Each number is 128 + 24 x the weight over the matrix's rms, rounded and kept within 0 to 255. Layers, rows and columns count from 0. Numbers have three digits each.

# layer 5 MLP up, 2304x768, rms 0.0969, rows 1398-1679, columns 288-335
123118114131121139125130151133111157132125131126167135100123127141101138153122123086108123123123125117085120093112120123151115146128118108110148
132137153140101113152079119161063117191143128099138095176158189068175142139129093149072146144151146136133110083073122153124142144147109149148137
134131108099138124158122112108170131142088127111104164134091153087100062133077147117119143149106112102141069135149126141112099085154120112173141
155135136162129138140119179127164155141140131124121138127141159111137133107171126107114140136142171113126108116077130139132120136091147148099121
151127129133144142159164134151148139125129157101101122078121148130116183143147124127170084173131107119148140108156108133127151124133116102097145
121072122113131146115116132155136096096180131103123095134142110118068096114140152173134090120162119149126174093147155146121121071139154080132117
122127112164071121162133065114128114087153112093081160153104176151097130102109099144107159160071155125120121122107114183136135105109106129162145
118130122179153172126146149143105120127065081116114102117145098136131143113134117096116081147132112116117153101090163141126144144091122075132134
084156126159132132110161110118160112170135166100126119148139123114142149158148166092187138123098154080177131110146145139145147158127094124082142
135117164142133090138135131090141123142110119137153143143139146132180136108133130131116073134069118135180093145144129127145106149157110121172088
143114120106149128079077094113106133123129134119137120132096162123147109140138176132152129150139146127096126146152104107156151114135153203128076
129110101091116138082159151144119116147110117112087164149103121139181093160130155160119141101151148159125134158131133118114164089138099137141137
171196099067091130122130170166124098113127110077067131163097095076133110159154099077123154092155127140123118130109143115143110086124152115144111
097171084101120135142182140111080100153125081070136119146119100070145103123139108129122126159157161141111103113124153147152146139106140158143164
092137100156108114138154122116142116157118141155142105161129141144139146120126133096157163148129117125095050128136123070146157127132147121122114
172119131122128122140118082094151170171104140153147103129149176106168083101131152123115161105101108067153097112112198131179066196115188153170117
114135123107078103140115115125153148150143157142165165128124147156108148156132127116142131168114085094137143132148081144117135124081102183150094
110110106087101086166116141122171151153119138111114113067109102109131106126142102147117116121137100113107060097088148159109096081126178143112131
125109149125130116097128117116112186136165123112194145100125123096129120118128146141140120115139090096146144090167154078116143157098102111145164
159166093099091142093062153134144132171144146113122130115103107138164102134133083120162135128094100098126174150102084156156149135171154131140129
120137135097117141141122159121155129159158132092181124108092099082140148143151131145107136133104109092145123101111144126108114157110133136093183
136124110161135146144121116116117117105127163147128201171083125144163135086117108107108091105100130094106091195166130160148076158101104138129110
145115089124154146129129130115105129129125128136115140116152139115156113158128150142143103112087120158117121145122136151150100099167096152134092
139166191142123116156180131124125112122139115142162116117099147143127114129115129145114100124114084132133143143177113108125151159153142109122110
101112122133124130156123148137116116137091127106126099100089139164151084172159127113106139121138109117126158124112095102167158155142164148174125
199122123128163138165098087145142147113141152153113149171127111116097172131140135078140077117073165091137132150097110089148112097108098083136145
138139153165097158158130123161156118117139128170132133110138127134116130156145114107128112139097116107112125101134112151117147138115134153122138
144129113158123201111093108143123131102124103107169111138143134145123142143133121132124128112129116130160149104110175112117168104155141139157134
127158133101189120071153117097111111101137106134138132097095071149126122126154142105111113118136172149167107152138111104104140121104131108115036
098115093150127143135108133149147141117127163156141088157178171087194134164102128145136098128098111084131154127128143101140100148135140124108125
148102106147107111147101153121127082133107104092087159110137082158136171129075145148081117167118157156121122139129130121144145133185133088134140
156175167136119122131100164125095174140116157132122132121106133068113161127111148118166116130146078101134140135109105166144155123169156133142150
092164153135103127128116166164138185165131136177150165138136119160151123115173125080065179123175161111133126144107126190089184040107123137163094
161144163115106112135125105103157092149215121136148094144148073141130148112172138124146108143128108140134137123140112119129165127110141083104165
083130106117162169150131103132103147119073160156097120146164091136170152164132156126098136178167149118142133117146146115189081140132124090105116
138139128123124188114116088136093117110143112140098119127121119132116136097141135115198105114157148109083107161094169071140088128125153139139144
170134124115122141141111087168131102156123141148124139117120128148129134128133124142140120135117170165148170155097138159138121115153094167132125
123140115148127097141118099148136116146166099177104160163149151100107098122124112154130072126158179092142123154151128153119089158130096121059104
099110088082103156130108080130147134117077143124118138145147092172108132123152117146121120149124127149147128092139134116126093176115126125141097
156112094099152111142145115153123112147141154153106134113134148142145134170160149137128138149141121147115141151178142122147138120123114095146153
201147119136111196118185142124154125066131142120106115105175128102124120132140109139159105123130144149165147092106104113129174128162100130108097
096103092112150146169125161142138143115093146104089154103102097139168110187182139130105136146130128123148125153123059123103168121114126109154134
122099121091137122113144111100142195096141120087144099162153182128135163163148128134121137143093107094120109099156106100133126155085111113136126
111152142124135102076156137119158089135078140120134109122161180124128141156148125142115122121108068132085121105151114118110114121114120133127160
130099168109151091110145125133187149100088106202078086122109091144118146119076118140149137141127101154110105119137084144136131097134108183146137
123114084116120146088125113145149134136096112127116100136156113136139176122107166128167146121129131167150148160148133151076102107106057109108070
121149141133153150154138106125120107118122131138097107123121142147124160103108118117136079142154116117112142186134120104080150103097132143090159
144086163135092165119141129142159150110123152172103159090104142151163129119138137131133154121202134104149160101141132143101107142100165150138106
093160130127148101152114152103139122087098121120073158143134140155159149117086154153132097130147099106123116102133086153153126188146097115105147
142141148099120102171124102113114123104136111097140119068120137121127123153128146160107115151127113112142129139169153119097125118133143143159155
150121171124153121130138113138146166150183159162141140138108131137142107109132131193160148100135152130102156139108135120103108104162153095121121
146151109143144133111184159131110083117132111149111104141127091158163120212120178129155142153084139135127138149123163148103141136130107146159134
100104148160162101110143131096100156122153112130105126153149101105164170122108122111131105131102117091139099154148136131170147123120131116123141
093112139138140123109138140105138094134130169132125126102069119075129137131142121095115130138128083106129105118104110086112079130151104130118097
122128145106096166129163117114143156045160097162100134167157111133097133132113119118136118103114166151119105130074157128092131111107112142147094
087148117105133112089126111157146113147141118057099186129097192122125191153139060137098163126122117095134122137116070085147143120146108107139153
108092127086119113109111125122123127149170110097134147096067124106105130091137103083156138093131107104150126158167102103154169142109095118148115
080139133140144152148122115137106147132149119110159114153153123128111087141168152090132147145123107167109082158117109147173126157112137095127186
134102114118104101119151148156117134143132133099121125109140119160151163123102115121129142147167147109126143154096133147134137128128117138130135
102165128123144132111102106128098115153103122123092132124146101140132110168126145132137139143134128153147126097114124109105173098124094100169121
100139104160139173084129143158138115137156122107102142108085099138104093194101170113108148159164128170124054101156115145142177080106129122118151
085144156082143125151138117127115144120111089154134116174125175143097117140109151128154082113139136178156117134168099128125140141134093170145162
165102118100143126136114125156182170142116108086146124101131102102130155146161116155139150161095179129109138137110125143163117120130142153058136
138138158118123091117094118116135142150112135138122112123133124117098131150095110166126119104112136165129091076141114165090182140104123152142107
134155158143125120148084123108155101143149107152171119124140132108133084101160152136070125137145138151118126143150137128115129122124102160167119
114125111094176130099167131129128144176107206147123111130128147134178159158136148098166106093107109153096077122099130125124102096137123128118145
130170104124149104092152164129174095105160116119147111103156092103163126120159090170101116137112095149108149124100134159167103103122144148130119
098131147114108145102093104118123144133153158119145154117098127161114104090135111152119134103105110124113136127133117102119112135118183131116144
160133122111099100176119100162172054155155149142169158105131149090134170161108146155117119159084095143138085144152124139101182158116131144122149
155134116109124132099162135119133119155123159151084107134110101105112071119097132116131100100177115125079112130115135142079143141112078153122103
107125146113161105154116121139087118112124112113132121118113037139110098120146116118119113167117109155118149121139130110114200106153117156145125
152156159158128128143152133146119122104166132161159135098130139115131146137122123145131117143147142120127102124142128156140117175132141156146113
148144098128118136108129106109170173135112145107121130159118124118084128130114182151120151134151138108136135173132170104117089136117134089109129
084143146115147094123105164125124135090070119123115106129126171179077140156100154125143158106129100124141127135126139078148136122159102143081119
121109134113151117094142104098117129116134131134066137082112136093127146160124102114107153123166138170158114116106144134113118113094198132173115
123128116152138118108158106163144136111154117144124108104134098143135127126148138124155114141142185112085124106128176119138139115074119094137117
137141087134168150120128102164112138115128153093149080071165131147134114141136127138123130086106107160143121138157134129054166102121119183105104
136085118106115144136100119104139116149133127142115134147136078093142133097159165111095081171133124154143094113112113132150117157179070164134130
167105124129168108091115138109132123122126125114150120162142112117144141104161138140138109114104103166136181089082159159104128116138147127105100
076108119130111098148098144123123159150190145153124079109179129149108125097158127169169107100160099092128138127129122118104139113110159159138138
133116146149164141134079157100126123170072117110142141153064128183095145118124153142147116109128150160088125121110177090099160099095142115113148
126155101168142114143125081106108176151145139148088158085106114136112082130169165077126166160146118184132145124147118141090157160137122138174163
117157131079141119182091141159166148129129161139112121133130086125130095098170166167124130139123163163129099094091153064155125128117143107110090
099097144139165137143166090139118157118131129113159088112129122107119103111159101128158103127137153138116138098138118143135116161123138093140139
110104152114125103161069102109113146129154142162102111155132138108139151084138155102087124140154098168115090133119151143168116084126099160114141
162123067068111079106154119110128147091166146113156145114148159152167148125090067142144127092107100142137120119124115159079100122141120151070127
120133147123133116155127092167095098102124149118098124122151158126123106135128177164148143121152095128127198113131134165154121122153151121074154
142188124094111153128130101168148137091114118141115114101106136098161127125119151089127156174104087128140113142156120138099099155144115113110130
113123140138098139105130119141143115141133122135151081116160105156141127169140107124153092109083169148153183114108095155154156124163138109140130
111132173147128070144116101184119120107116160116157136158135093102115132138161094172119145129147088107131172143160147117109145133075141142080129
133143158151131130120139162144108133162153145096114112132186175103132113130139107111165108109125156105142130141101167130151111152128108100147113
149102157137124128141168165115143168128138160090089121146174104111185124125140123173114103080154097180106126147158125120143148138126128150163088
106124102125108122119125120129143167088119155137094118150104107120142104140060144139139142121157116123128105151163138130128117082133148120075066
134088120124152184118148137144123126112158115134108148091117112097126117144118131146120120149101086124106150141120092125137103155115132109118147
094153127140143111136113159117148117096134134107123152100127114129108095124105109119152151135134140103117101159095119067112132156105145140132134
139104131183141115161119138139146164096117129145139134119172157093119146151162127093144112084109134123127139183097165141125137111121105114180120
100138122097112123110098161145140132134098130115129136146091126125120116146121143155104076081125123118091102153090126125117126122176097085125110
094121143098110125110140116158124115129146109102100161121103130139124131164117083126127163136105124084142083094118132124114101121078125129119137
115120152141144075114167140156154140110134129154140117120124155117115120167117167136079113144119186116161113114118172122127103107094157152139118
118138126163151132089130079157126106119142130091105132141145135109117133110100156115138113171169151116188150099091120120093102117156105154117089
096150096148125104163095111105125130109128141123145141135175125122133139137137136097137128170077147151107112135130117123162127098148142145156088
155114117117107081135140121101120127158127146069141102145147180141116143095121118123125090113117147125127112159116132103125135125169129095121142
149101123123125101141115180097129172126096120174134176094120102136117093103130120097121142160115077098154122144123143113133112078131164168091166
086156146133149156148119076137099145102115114151135115121134111105176110129152102135147163129142147134121107095128110089129105168159084113147120
090120120146137112170155114117146124226114118145141139137090157141140114085070120141105119115126090119130114117149134108125183121149116115144120
146134156088124116153168136135118150142167137135121109143117152137155140118169150135166102134136146138123130123133109119140120147138089126113093
112144149107144189112169108158128153096123152158127144134092117125165099156115114156129099100074125099118097121141165123130122098108146120137102
154126148142091131152133138124099144127144152118114154140140169148132129099134132145165159182101151124106144135117097179108135142116079083102107
125109123128142181130151093120113169117068130154090096128144108097113131113100141120107133150109143145140155092116142129118180156195178121094159
121133150148098142141152110113153082136182093140114096123108147122133106099122137128104111127117127096147128140112128147147162128137117132087133
136140118113163151175135116125149137112136100150159108117122142139188111137118159143109128112175106108166096118122112159144114144109134163088160
118094139120140136111184066148118172143149133137173117125115086108104106120128136114110122104117123073129162135146093147123137167161109149087113
107152140084145107129119125169155083164107093090092134169208110132116112140118082120141056146109089153167167144171147068177159099102134165116121
101086102156109158107117153076086129149121142167137136149106139118113130102138096104158171135115189127146147139133136135122152113109087159124152
101164141089117131153102148142129128116166117151139122111107129151151142074135127137120110148122155080115121140146103140115157140119122111120112
095131102144134125160135155151126135162118148131160119162130141115141112148093135137129132166133113116137128128097087148152072147114089125115103
105141134133112115144157124145156120125100113162089126118103156124120147144149127108205121167133125148137087123137136109116109168116123162113142
116161180121120143119132112122124124170110149135172117145161131145131103118152140104148137134141138122122097186134126120136093081131099108152094
156110127100112151130084119140138157120137156139109130120115080132149141120132188101094150148134132134095110148134118103085132154141147140100138
135133133147156123151137072140133179093088146149136130170153069139144121103151132121152148120151101097139092097096120142112101132135136097094148
076105138155086132138169144173119121169117093147123137123167121205171153165119147135159108083087127091135087158128081148111163127104126100132154
145146131124112140102132107153156124113133150110115159121124086107123124115082109131134097140130119128098109139118121087138122144138160167159122
093078171122103153182124157128134101165115112140167119120118104176118100162113149147129123119154139131137134098151196133123141125121151147175163
105075109138112137125170130087101135116136137130123126096129122116120118092124151111121084145117104151134120098155100127114082170137119139127125
183108178162151142158135101140174125121135142135100148099134101129118118124108119111088152182158147117118111140146196144088145097111135138114131
168078143104112127112122131140082142136112129101130155132103143151156144131140134138128093105099108119138109146130087138125179124116157118139155
167121138126113094145137148119130113151165136147107132131147110121097131129091124101172123093132107146163109107135126138092130101123159103149108
136091142157103138095165115115083120137090142142125096107115093115110129120093127125090116127135153132119140152085109106152116114139156075147133
089139106140133171143178118123160112140119089150141126136150110109119153144127150123126153137131126076149170109137115082138113148121134154130100
144114136114058140126147117130087150116105137137135145143121145153082166115144176143172138130120069122137172131174109155105143141095097109122168
106141128126173136101123128159104137163119109156116140108104130131103090177146140123152120178104107150120104110105133154123116123119143117114094
146152107124176098115162138134126146150144142115135123150202107132130176150154139108110139162138133135128143131146124136140148177122148119142126
116149133158129111096121097115140122122133128094140106133168143138125109120130141133112142139169133126156143134127145057124098162134129150133093
165153136127149117143149131174125132110125129093138136139117144127148085142083133094066120130164148133080106066151108121117159115106130130111149
113144112093138146131112089111133130099139128099102131112127132111104121123098163133161116118099123092124142138145134092144090120124124139162107
163120104141138142115129085121127120103154125169109154116076118121104128163108102177094150162098116112114118144122114127080129081114139136094102
126091126147146135120133089087154123100114089118139087099146156130125128150127170086102117122117118137145138092127125096113155139137148095120152
144103135095175129150099150121105154126139120109151095108161137123155131150167153126140130125121118143167118136132148146154118110126145162114137
084156179129120114150086126100154148130104152134133099113174137125114198150136111135138112123103133104147128122172130121107119149121114144099123
129128155108123142121124105129116138135143110162136134127120122125138112129138130112104101123163112123158142153154103116114150138151142110146108
113110136119120141108116107144129142085131128090070107116084137127102121103124145128128132109124142082097112139156152150140156146098118148105138
148126108107146134138100105172123127137103122095103153141124161134158158120147134085113106136139102119129151162135104110146108113151090088184161
133138159168143124121097143125114121131156143136108125160151193149156133132113168116093142126161163179125104105105117109120156098126109096120108
093092131120145103138132125116071128129135155130148112145103139106154142131110141133124101123104136147163126120140079124097158094150162107121139
089112125098163094110138129157102135155094166092081134087106091131159092178143143139159134094138137153124115131122118101135079141158134060118133
123150137120122167110095114113098131152115142123126108098141134102166109148107133139173112136126170136131132117134114158116132109128141152096138
127117125132151122107122150168132118133119142137151138124134144159161099118133131119131115143162136148136118145122115117111161095151111098140137
130126144089130096127113159087103142141116116160125121102103142117140173159088146136100118111175126097135131135177145160149127102156100106146115
132146150165144106141167145157132145169123097163123133151168156149155130137120096153122120173110121102113138139110126139126111110151099080125135
102156122120141129141159078134110136130126121143145132130125108134132135160106122145127114122139153107119134136134135122121135156145130165088159
153066157141147149130143125117158129109119133180132100142114125103098140095115122111129146087097122155088136127131146174117123095134151135116128
174157177114115107138147108196125105118131127115149138150130181164110143130148144133072173126113124129118139150106124137105124122141100138143104
135147132115094127128148098123122093109108153117144123197061141101143105125139129130115119124168104102110129142143134139140114144108110114143115
081114131125101185155107135167121110202123075079157107070106123108149107118094175186159178130157066119149108128136128135070132134125098194119155
140110095151155133089108124121163143156143131126150077142101117145083183148128140144091135130121141107148056079122133138159130149147108135121189
137151148164149155108156089143101138106159161120128108106125124134101136128116153101148161122113127183120183116096081147123140116129153128090118
097109107113093067136134101124120099129152108142141107139089164167147109115111141138147119141107139173155146150097143147169148142089147117123115
133096117114104157173115159165140125114147100119107132123172141155115122127161143128122119111127118111142138143136143099113155183117141152130104
173119114143087130125141096118149131136102145148111102082125099143125116105123115143159119161108115120153172121137136151155117159135108050195092
147111174162107159125136133149102118161125169151145122137144116117106133162121150155156096160137141135085181137138132150123121133092138156145125
145120162148106145137106161139145115079132109099096078082146160155164109120149140147137130136135134131104113121129115138104126104133152145151151
131114117075139125121092119145122125129146115160129150159183153166142157156175133083122099139140141141107118104162146114108109115140134158095162
122144110135121109124169128119115116119105135107150098125147124113128125100134089106108120149117149103094101176122181121160146120119114118114129
148120130126143103120113134092143128148110109195106139110158149105151098117171133127154093127151155125139113121121143090142135132165097093123113
117152116113118119171094128111112106131113162122111133174084122156113127097160128123112089116143145147132106133139105112190106130137099121117162
135098119121118146145159148122169147113146156122110159171120152132108130104102153161105152098158117124154107123107132118135121101117130171142123
097157141145127105134143124113155123099115106132129101137144137104116090121096138089088134106119130108128115118169113158100125149172135149102163
105113134144113135155137125148155129128166141136186148096127097104095141113110162108107181112136081116097180131131112174104104140104122110138145
105135111155154164142130142118150138117128115160113147123099145153110169151098105103158122088160100076124148163114131150082129139129149097125090
119120122159086147096144109123152077086132125130103112154167149123114138100128139083115162161153124134136155145160128113155131128123102126179106
118121103146064164131112121116108071137132098153097152097135125144101119153142127127169119114115090165118156135163105141084135150117127203186112
141169145158143154117127123130138148152152132124111137107136110114118120123158140129110131153133189122161100157122147141137148129150112113120124
133124153101123087142115119129079123141100114138140136060138125110142157133071174131150111117145149156131118132110096103137155072121128141161125
142152117088166136143131087104140171114170107175119126117129128115152082148111139135138136092152126157135128114116140117112110142113120143127136
139184159161103104114117114081111112075110150069131135103086110111144131131151131120113170119120120108074092114100120096075139171149142099151177
111096158111126090130080124131098159096109103087142112114164136098121134143162126161119128128151129086116105160143123105151136121161113094117114
158144129129149157125145116129135066128115138168109150126117132111120169114153143119159081113085145136169147143133134110108108114115090095142162
142116141133106132146129123152139131140115103140155137125144177143162096105170146139143101133153142118173139182113088111134164148104108108153147
139126123138143131117120104171088114123137120131152108145095152121119118122110133138094119133115114135119108143130110110114098132144141127136182
129113157121144099120114117099129132120077124166151122100163120111165134148146129127150089117158174117132117116151150110123194125145115153160128
144132102112143151140129126126084149117119093174139178152101114095135135141135125153123115116102117132154112162101067175156162152119109176143150
091119157101132105096129130151122133110141096118158119115143147154122122129118122124150105177117178113127123090065093143129121103092139094119119
139114149179131120152130134113124105140104138146133100119119112152104116156142133118125159164145147118106142088103116138109140074144109122144130
160135155170178115130075135111139116107115116106153164132157142121133137120153127114107103101135166134156148120183117172087141168156109132131105
133150157126125102137132165141132134124124092125141102162137154109114145130122133116137119104108117124124120116125110108131135117097130094120116
096100146131181139134126110130117095102159136124086122138093124140132168155147090123130104111113128121145103167145118138137171105120120114123090
121108133106153164120144101119119159108118138139133143132130152122120133123102110124168137109136124166100143123100143136126140154141116169104130
201148116133118173146153115103143125086144099139139109114102185162170123136187101133135137110124154058159155123126157126096146167061118101166117
149095108119111127119115142110100134148149109146113170109135143092132154136123132148124096063180144154133166117141133138150117186147088128153142
145125096100091142109122109163124142141092148132124128107140154185125096151134113123113109163125131155132152127109117110110154111138132132118083
131122125146116101047119103117112127120114166103136110107096110151158122103084120124122137148118130094092126153157100109175102109103099115143123
091124120125148099082122109146090108105144133180122088116088152143109121147095157108162133131138142150108137130128149105124156133152156147063181
155150146145106147173139138123136125142149092174123146107110096123159088108154130147114136160113162137143134123140125165118143106101129145109140
141125142136099128172131145139185161117131118146207080146145097197155101148141128172134129111130108116148096141132153104176135112131138142139150
129094168134109151098135116099123154108124129140064128096089120149158136126135088065131140136159117124146098120168162142114113108106139093106123
160160136119107109079115125151101137155108122104140121109111099132094160158120139110120099142122108149113127154133137148115158108148144115112143
154086140177155193112132154178111119079105144099164133135128110147163130110124082093106121159141147126119107125152158114110138123091059176105059
106135123152093104114122126142146114163137130111164076091144122121121176104150149111083134090092123096163086155093117140125135122103151115092148
160193141139092110109130146117073076122139149145113141127144137117134059138135158107161139136188169149150111170127115133165135120236106159071121
133129120088112115143111115158126087200123115129099124122129113074111114139126123128151114141149148122130122118122139114121169120100161096081101
129121154146148109085101133138176110114130117094133145149112128107120117088130135140142082089077128123168204132124172108123117132127122097155134
107116134102092125145126163095141105128095126099129104140125111120112156092140149156095133147188166142122108147148145136149112111095123177137139
119100102131138115136116149100117147137141161142104141102117093109084145149129147089106144122109191111108129122120130094142155124140144121157129
129168125139101086132157138143100125133124115136130115084136119122111131145138119140079175131138132137116097104106110104159072133115101131131150
121160143105094093151145130118126121133149104132161151124093120118073134115165134093116153107087150077178159152158113154086162099100177158123177
143129136145112135180138140118146123127135111102162097109118136088134150078151182137089118167163151126111118140130114164150155150136155122103145
111110096112150139116103155128114154106111145129094114162115154098124128174135119139153167125130160099113112078114127105140116107111148126124118
089197114096117135131124134184127167173091152114141133127157116142131133117113116115159127088141115121120162120142113105156187122127133161120132
175165110127137108150145134110151100149145146110111104140128102138092120159183133169121130164092132126114185181159125155139090105100119096152143
134128125153117141148134125142107104128117119146088079122114124136138160109120133154086091088144066086079126168133163134136122104132148114078095
163117074099151145107091096132144094134194140150140123123139135123101121107142156141080124139099148136097116116110144117148109138152161146135128
108086155127091116152155161113106110162141149153138097102099153117138112087092127147120113147111101120140115130137134143140110131147131130106125
065129157179102133121131122123093147129125077154141107150101122175131099141095140180155105163113148135147121166116130147136179094133121064130111
159087111099137157106092141118108120173109107131145143144114136134137136194148114131126125125140103142087138106147144144156134093155096120164167
103170111124119130159074158113187118120146138089109127159149133175118067060116109157113104138178131088130130153119134174111144132132124149109090
124089167110124116130152171094156075095145096134107131105096164173128105173150146116153118149180149132137113149111120084114136128150110133105153
119152140156117168111138119093112133125134116109115109131113148077141125165106113171110125138115112128162104110110163181134080144142161149086124
136152092152083161100117180107134107108134118124088109154154153103127155154106130137157139129130126135090111161132106103104143171097075149094093
151111112131146120149110113130131169120136102154148118101138148169141142173101157129164129123173128133120113075134138124137117135140132150168145
154122098137061160092108142123142106129148143138100120131125136101190128149135108120111132140126156148118137122119119127121144129118105094130113
113107130123109131109117085144165129123174089112117123131131132113145145152151124125161143103139093119134124128145139114108157130080172139152146
111127100115125145125122121130093125154163104136096146080131131147139152156131098138119157120100163148135132141112096109133147108099132113109114
114137136123133110137125088122108083115152131081128133148106113156156091131121110136110152135097161161151154138113134112136137113123137121150122
128130100129142097170108152147080098132117103185149145158141189061131100135123135151097142141129139151106126181090162140122169125128123136090157
141154093105147132119151103114098134164147135145106118149132104117137131139121145157138144102103114128128142043116148130095134113141102121090150
146128145122111143067125150149165118136091142135108148120106160088117121098143075103120106158089164148110137161137093126113135127156130109136115
133138121109157173132067126158169126160145087157108092101130154128097123113146111129116092154150116132094118137189153114152114152111121108099081
114103129113175115137108133160102120115141100157121163074155080127130089114147149156111146071109128163118181134134099163101122157127118104152115
124103130121166119096119113152118086099159154132162137168097117105131110096133128130091120150115149143155107148122122131160149140116145137115031
128139141124128138120143102131153112116136127092128115110150149134106123150103131095140160103104110112129113135148124137132128118136083155087087
163107109122112128131109136128094151136160099137130125159138126177137153079085139144112130141121126139137146093106127130113154193093151111163169
083139134139161091078163105122115152104119122113130110099137096070151149115176106073143164142115124127115079137084122141142090152073116118098103
150186089092150160178114117096192094072117136084106180132121134124177119140115141171176149124133115158139138091130151136083100200084132056109137
150121137103141125171156109130127138127119111170109135141101094093146110162162125154087103131127145123148107127107088103120175111142097143112172
104133112152119134161152071098129134130095168107139102124165134191101119147135149119156139119096106075116121149121149133148136113123132132129149
101122105114083151144116113159126154124135116166127150178103117058098104134127133130151113119126069142105162139117124112110182128116123186106154
120112163119128145099104118148109095139166138114139108139109141128126128107136122108128117192111154141130138123134125097150136154115122098124131
138114124136121131120125054129113102128143123125131115085160125142145126145079080126106153124161122115132146142167105090123129131124141100167137
131151127094183118065144128127097124105135121113098143127182085099110072108132149150125118156164121121122115161129123091100119127109139090101126
108114084148114142148173132143131105155148124148128080146088109104161105130140145179135117100138117124110165140133137140137136156115126151193145
124151103110116175084063102139146134143145085167154194130139110082169123107131089152133128101113146150130105111108119119104143160148087138139156
102126123163085149081142133138106168156115146135119128140129176139072147080120138102110113166126120103148140122136134164117117118169105099118113
144140132118156112123141127144145135111148099151192135132126070148126104136109099128096177143132143137147135138103116125127075099151142098147098
089150127121132118086123111144148135116062121154092135078122094152119137103096081149086138135126137085097127122127118103097100153149093103115168
104141141099148111120110104136152142158114123128143124069145154139112111115126114149113092058136150149141126051178095146156120118113199085135128
152127139152115174123119106131097100136111157097135117108107132096141106148180098093113140129133093145093148144082125145138170149146152095148174
101156126126104117122101098112127135111118079108147112122129128120096071123102140086148124115114120109137146126145126098193133124160153160167134
084149141131119120153111136148131103145136120105116149119144145106113125186135122116130138120152113098099087140145151137131116116083108137091135
095116145126169140165118141128148085144144150103159120134126118154176083095125122140109136180111142154125124112099123146112128153152138139111137
110160130126067104119100146116131134120132159114193146118184117119143100191145098157131126131161109090099102117180122127130161101101127166086122
104142128130136102128147132101151146147151148109143143122123106114158134134117121157166155113121097111085160146136153174109115153121138150146102
191100138115116144104142137140133120104112111124089137144114131115121137083104079107143145104100152137105158094108095130120132146128152117146085
191134122119126111092120136130115141094107149150085083089107110159132119106118166140137086113150063139121099110159165184080117101093114082124125
148134104150111103141117069120126116117155119108149107078109123136139100171090132138117103151138094113096149129178074149089142129135087128060164
164132053130105110136158119097122106159091099061156120147137093108101130104110131111125066139078095116130146151203113119122133127128179115146133
126135116145151129128135121138133108108140104132136115116132142144124099148082128148109140146142154132105100141119112112111132135081110107115128
120159134127133154119132074178126111162112128152123117146089116117113120115119128120119105127085139126105147162101147133138090105151128095127106
119141145157151094145088126166140156126151136121182128115093145113127107142117164105119137113141134116144095088128147108144131167133134123132131
126128137074120136139124123100096143129099124129112116124163130167118144117107137126156127087142113150169126145124135112107109156119152097118151
105093119153129165108109117092103102151152120148157179118120081136112079153135136179134164112161130103090100120131170129105110065106118148131117
116131143132178163103130110127118129111138115168077154075115156098119136115093122176115052113122166123093114124119188158101135126117098131112127
164126138075130126082112089136143109088077109126110098092149136138192085130131155159162156103170174151103156139090119133142109130132090125111141
151107133086140137124182162134105129126088123077117142176138143150121133127102152166167127161158138140160142118120122143137145103122092137140136
108161124117124099120138124121160124120126149096104154119093153151122120111127156116114106149097119132139116083117130149099132113129151111152134
127140149096133110104170105133157129133142122129093163169104153099137092139087124132116137159084146112114132131136144133104144108121125144102117
139104106085148110159165111107122100098095153128077185105140118116124132099139130108112131098113134101160103127109105107124122104150133116107093
094119105094101083128107175136155121147108141159117152142101135114153108105124113107112146080144118154160164149162142155112124128127115111131069
158146107082141112106123114124131093109134145104145141183163092114103142149155111126098125110096133141136123107124106125149118144141101119141123
096113143151160127155134146172142168131112080087147096138134109117161133090087106120140108156089079136103143113128121115154139084088169106131140
114167159119143117101161090134151139127116131135157098139073135151133142119129130112132141130099123114115153116159156098110122132136136089148095
119142106117138166148141107161091115143118121174099098150143111103117144105146179121144077081140120116135122171175116085142119163144108117116116
144106141142173066104132084117123129105156144122142140130125179146131119113124107138154115134112125094146122102139126125144114125144170096115106
112124134139155155099100077146094153098136117137124129105136098150107128159122149115100092120164132134100143114130185118159147105130119131099124
129135111130128133128113137128113106120077101104119144124127112133146139129108138133101148144125161123105119115096081111118151101122127165127139
156126090101158115159075142137140139149124133156068150132121153120143142137098119150102150120091137159149106145122108125127131128140125110133168
135076095095105136140108156129140090169103132130149130111153157116124114138116155131154161112077106174108111125123114150146128091130118134164125
143130126139143113131149133170119147116083138124158121115120174140140149161150158172122129122147141168158129142151111158123164108145133149119108
134135125193100158128129123164112149114170135117159180154108131138132121136177160135154120144148111120094084148124173143109155136140142122173110
121135115105090153127112093115119159153114135121118098132117135158113139125113106135098114179121190113097119148120122125103100100110156085104157
126156111173111129143128132141145097157141142144143127134077162115125114081121123167124152155122112121111098181109123120100108160146135114108138
115108121104141094123138098159123138129129088143111153137115119133168148146190137123096139124113137114144092105138105152106149116128111106142129
140144125112108119138127133134150125179170103151119110158156142119119136143161137158126101154129100113121189118190177120128136101110126160131145